Weights of a small GPT-style language model, trained from scratch on English Wikipedia.
Size: width 224, 8.84M parameters.
Architecture: LayerNorm after each residual sum, learned positions, biases.
Each number is 128 + 24 x the weight over its row's rms, rounded and kept within 0 to 255. Layers, rows and columns count from 0. Numbers have three digits each. The size before them is the row's rms in percent of the matrix's.

# q: layer 3 attention query, 256x224, rms 0.0566, rows 122-127, columns 0-223
# k: layer 3 attention key, 256x224, rms 0.056, rows 122-127, columns 0-223
q122 036:122117097141123103122052077137115127152127120118112141130111112122115101087117123120142079128065075154115100126145108139141127108128087145090143135041091098086137144126125100095110115112127136146130095138092124129108088087083146131106112134129102106113123129113135154128125140108084131129120117108101151121078113131099085126175149095146119136144135087100081089151131132140094109092124129105087134087134116142113117083137090141115105140094115129131117164090118093084109114119110119110105118115121089103129114080075110115109146130125124135128113106101126129127117106123119116106089109101145137118098131116148113133127108122157190134145122138126067103125165105117139116128128
k122 041:133137132122148140127117100161098154096124117147133074137133112113145115116125149141079151108152125139114130143146066128123137130115091149134105107139143145108144139125141121176186138153079152147161107104154162091141146148102106135061133125134079123107108151086095070087139119071154112149143089098138144136164122133166078113084110142098123129134161156065126105137129124139107113119120122139110126184122132106118114110125111148153144144126127134158088130122135169125133143109116129129132165073142127128094099147155132124144090080160116113115147133083104161148128170126151142156108112136123137107133121136131082131106120131129141103140131088157078127133107159112154173144127
q123 043:156114116126148134170136165095160117122117107169117171119124181113110182148094139122146142130171179137124141141149099116124168120112099122136127098141121149087135132130145128111142138157107100150144085110154106073135113102158077100132133094165132144122129068139136107159129141117144127120113114167102133128170132108170109117121103140129142086127131174112137121128127127123185152122134140129164077133145127145115158138100131131128155142166126090096101080161117128119135112149087129116124172151149143117099170165158121148184113134126106172097119156101101098108139147145118120140138136138120093132146119177104131144156118127139049117106138135133140122171144118159111147141150
k123 056:132147131153128137092130156140143096083175154117115125077144083172131135111138102097124109101150130105137148112099150135129135126136127151123146132135139120130154126142115145140127140100167115138110133125118090185104120104180147132144171150132184109085148117119130145128143142164133121094125119158107122088137134146088143136108139138138070187125158097128167110102118111112120151126127126151123150109123138128144165134129114150124121148106140146100140116112138126124120084098126148112101087209108156170151163067103141112167138153112151089153107127127158124107136098134096133108135154151142176147117129074129168086117139108138070125134120145125183116119078103105144126117110
q124 029:124110145116117179092146080113110127118109096095106105082147140138112093135108181164067106079134107145143119126097188144105081077102123115102121123140106132112106132137155092129138139142141146115096076107121122116177130134128139117114133110141167125157120133144101126131122129139168114145143121105123064114098145131111118120099099059165128117130092156178106119137118102092142111161080141150122121116137110117097081144099127096130118094137119175125129139120128136118106119106122134133129135094148143130123082148124131128140101111149101132094148155095115175134099118152166102122145141196116124161153135142129127126110156118126145135158112146119124130147122076159120119178130
k124 036:120156163120122091102135107162159113138123110146139118165125140131121146149162161121165128101156135105137162150108120129136159169104135153090131115101107131124196111131110180106127122149102161124092144139143104128081108141132130170110088130148126148168112146110127103136152126113136107137122116170128118106104116119114159116167099125127115130113153131069129103108124163157095104092183123144116166148144150110123140133129088143144152118096123158161121144125101181107125114120120131149120124158149107135139163126087121145164147161178173121142093133151098155132155146081132107112134160120177171130127139124067145127118079145140175086131122107141121099136141130128144058142109
q125 029:134136117105127107112158126100103103104148160134110147143119138107145120097107082101130169131101096118182134172118106129183168117130104157180119153126162084110132142123117182121150118147147124126110088120107143103101140156089124127115120151165152132105165135088116122122110120130113093147132084118135090117184120131110165135144118143161134154140121139101098121091115141130126084112163177101123120121154136115161158124112092139113138160115122140067116111151144129130111116147182166101156107116143088139103104135109150132114178098119111118154140126110094120115146128146150137182093147104130130152093093128155110112107123128152087131127168115112182128144123136099155142080095
k125 044:146144136105160163163135106133086133138109134113153126129171102149120159143140105126112155082143114131085106094169111147120137143126153107117151128163114139161157116120154092148140122123096127109119130108122140193133122140164096177097152108088095128108134065112153113132124131110139118131140123125093113089116138183151122085114136117105098123138112094109153144070108098118115167110152132140098157156084140143105169117125151110149139100119117155156148117102136114101133146106080134127123114147123120169158170080155120083180105135140129071167144147110133123155102108176137137137122117137114160128126138153117106134121141151137079095143136126110174122097120185137117154110128
q126 033:131134113130155153144142127182090155129111130163155131162117155125126140125167049122138123120115153143090115116108126103099116146123171101100158117150111121141148150105100128111164141110143135108126160143119145130123114151142133135114126122098130124151166145123135131097124164146140125142098189137079106119113108172123089157147203184069146128159141101096156099150146100144107082092118106118130127155119185160140183113119145151150107112103134142147161109144150127136105111138117117165129136144106114135153180125158139108107149137090119174146120136121157102106150128120128151125122135129125146149137119129184098111140142135153185127104153198116122138132147132117099141112145
k126 036:117121136122149090176154113086119101119113127134142133120100121114124094140145163118102143137134130127148110156148135188131104106189095163119132138130124098199116133107152163178118147142160145151154083136113100078140167159110118141147080130140133116147140114104095136109104122081139133117165093090116169113109121113145123136141136129160176112122127139128113172128146131100089154197132123117093105125153128097139130116136122096149150108162122123086118129144133126133158174131152152134111130107167086124108117160127113127190114099131074093162102134135139151165066132126154147130142121114152117129131147156119144116143150129124127115174092104158142088107105139125137109134141
q127 036:120120152123132150133148103096094128159123106115120093100121100128127147136140130111087150183106090117113117118145160101157117124087153129090126134124130151122109118133148136127086112112124137119118083137153106062150123119085100109098139137118102130093097113135113077116143134093138151086155173089158173123113107113129147145168114133123131121152099129117112161153131098165112126100086077129140114110154130065148107154126119119115138103125112139114135118149116130128085098103098079122099126143156099096101114137126092107146150080137124104137116117113117116140078123135147117088147119140147046088140126150153111109125093100102186131147102118135102088136121156133124118123077
k127 041:150125138111121122120130141151114132133112104136086136167111146085136100141123117157114100129114150112124107146148100122147162121166119093137119087144134130159126141154134122133109113160089156131102128103109176114108128139095085113155116143127104135151135171136087099111112129071125105134138131134132102142159130120191113143129147142073119139160113169146109173127105116126157189157134120127136092138104113164071144110088134162129140127162135144142101056109146130137148124110065116131131151142103144064108106146136110164143131103122139206098123160090143094129148113126135139132128100098105115130143103149127134139127119172116083134100132132154136108158087116094121130108174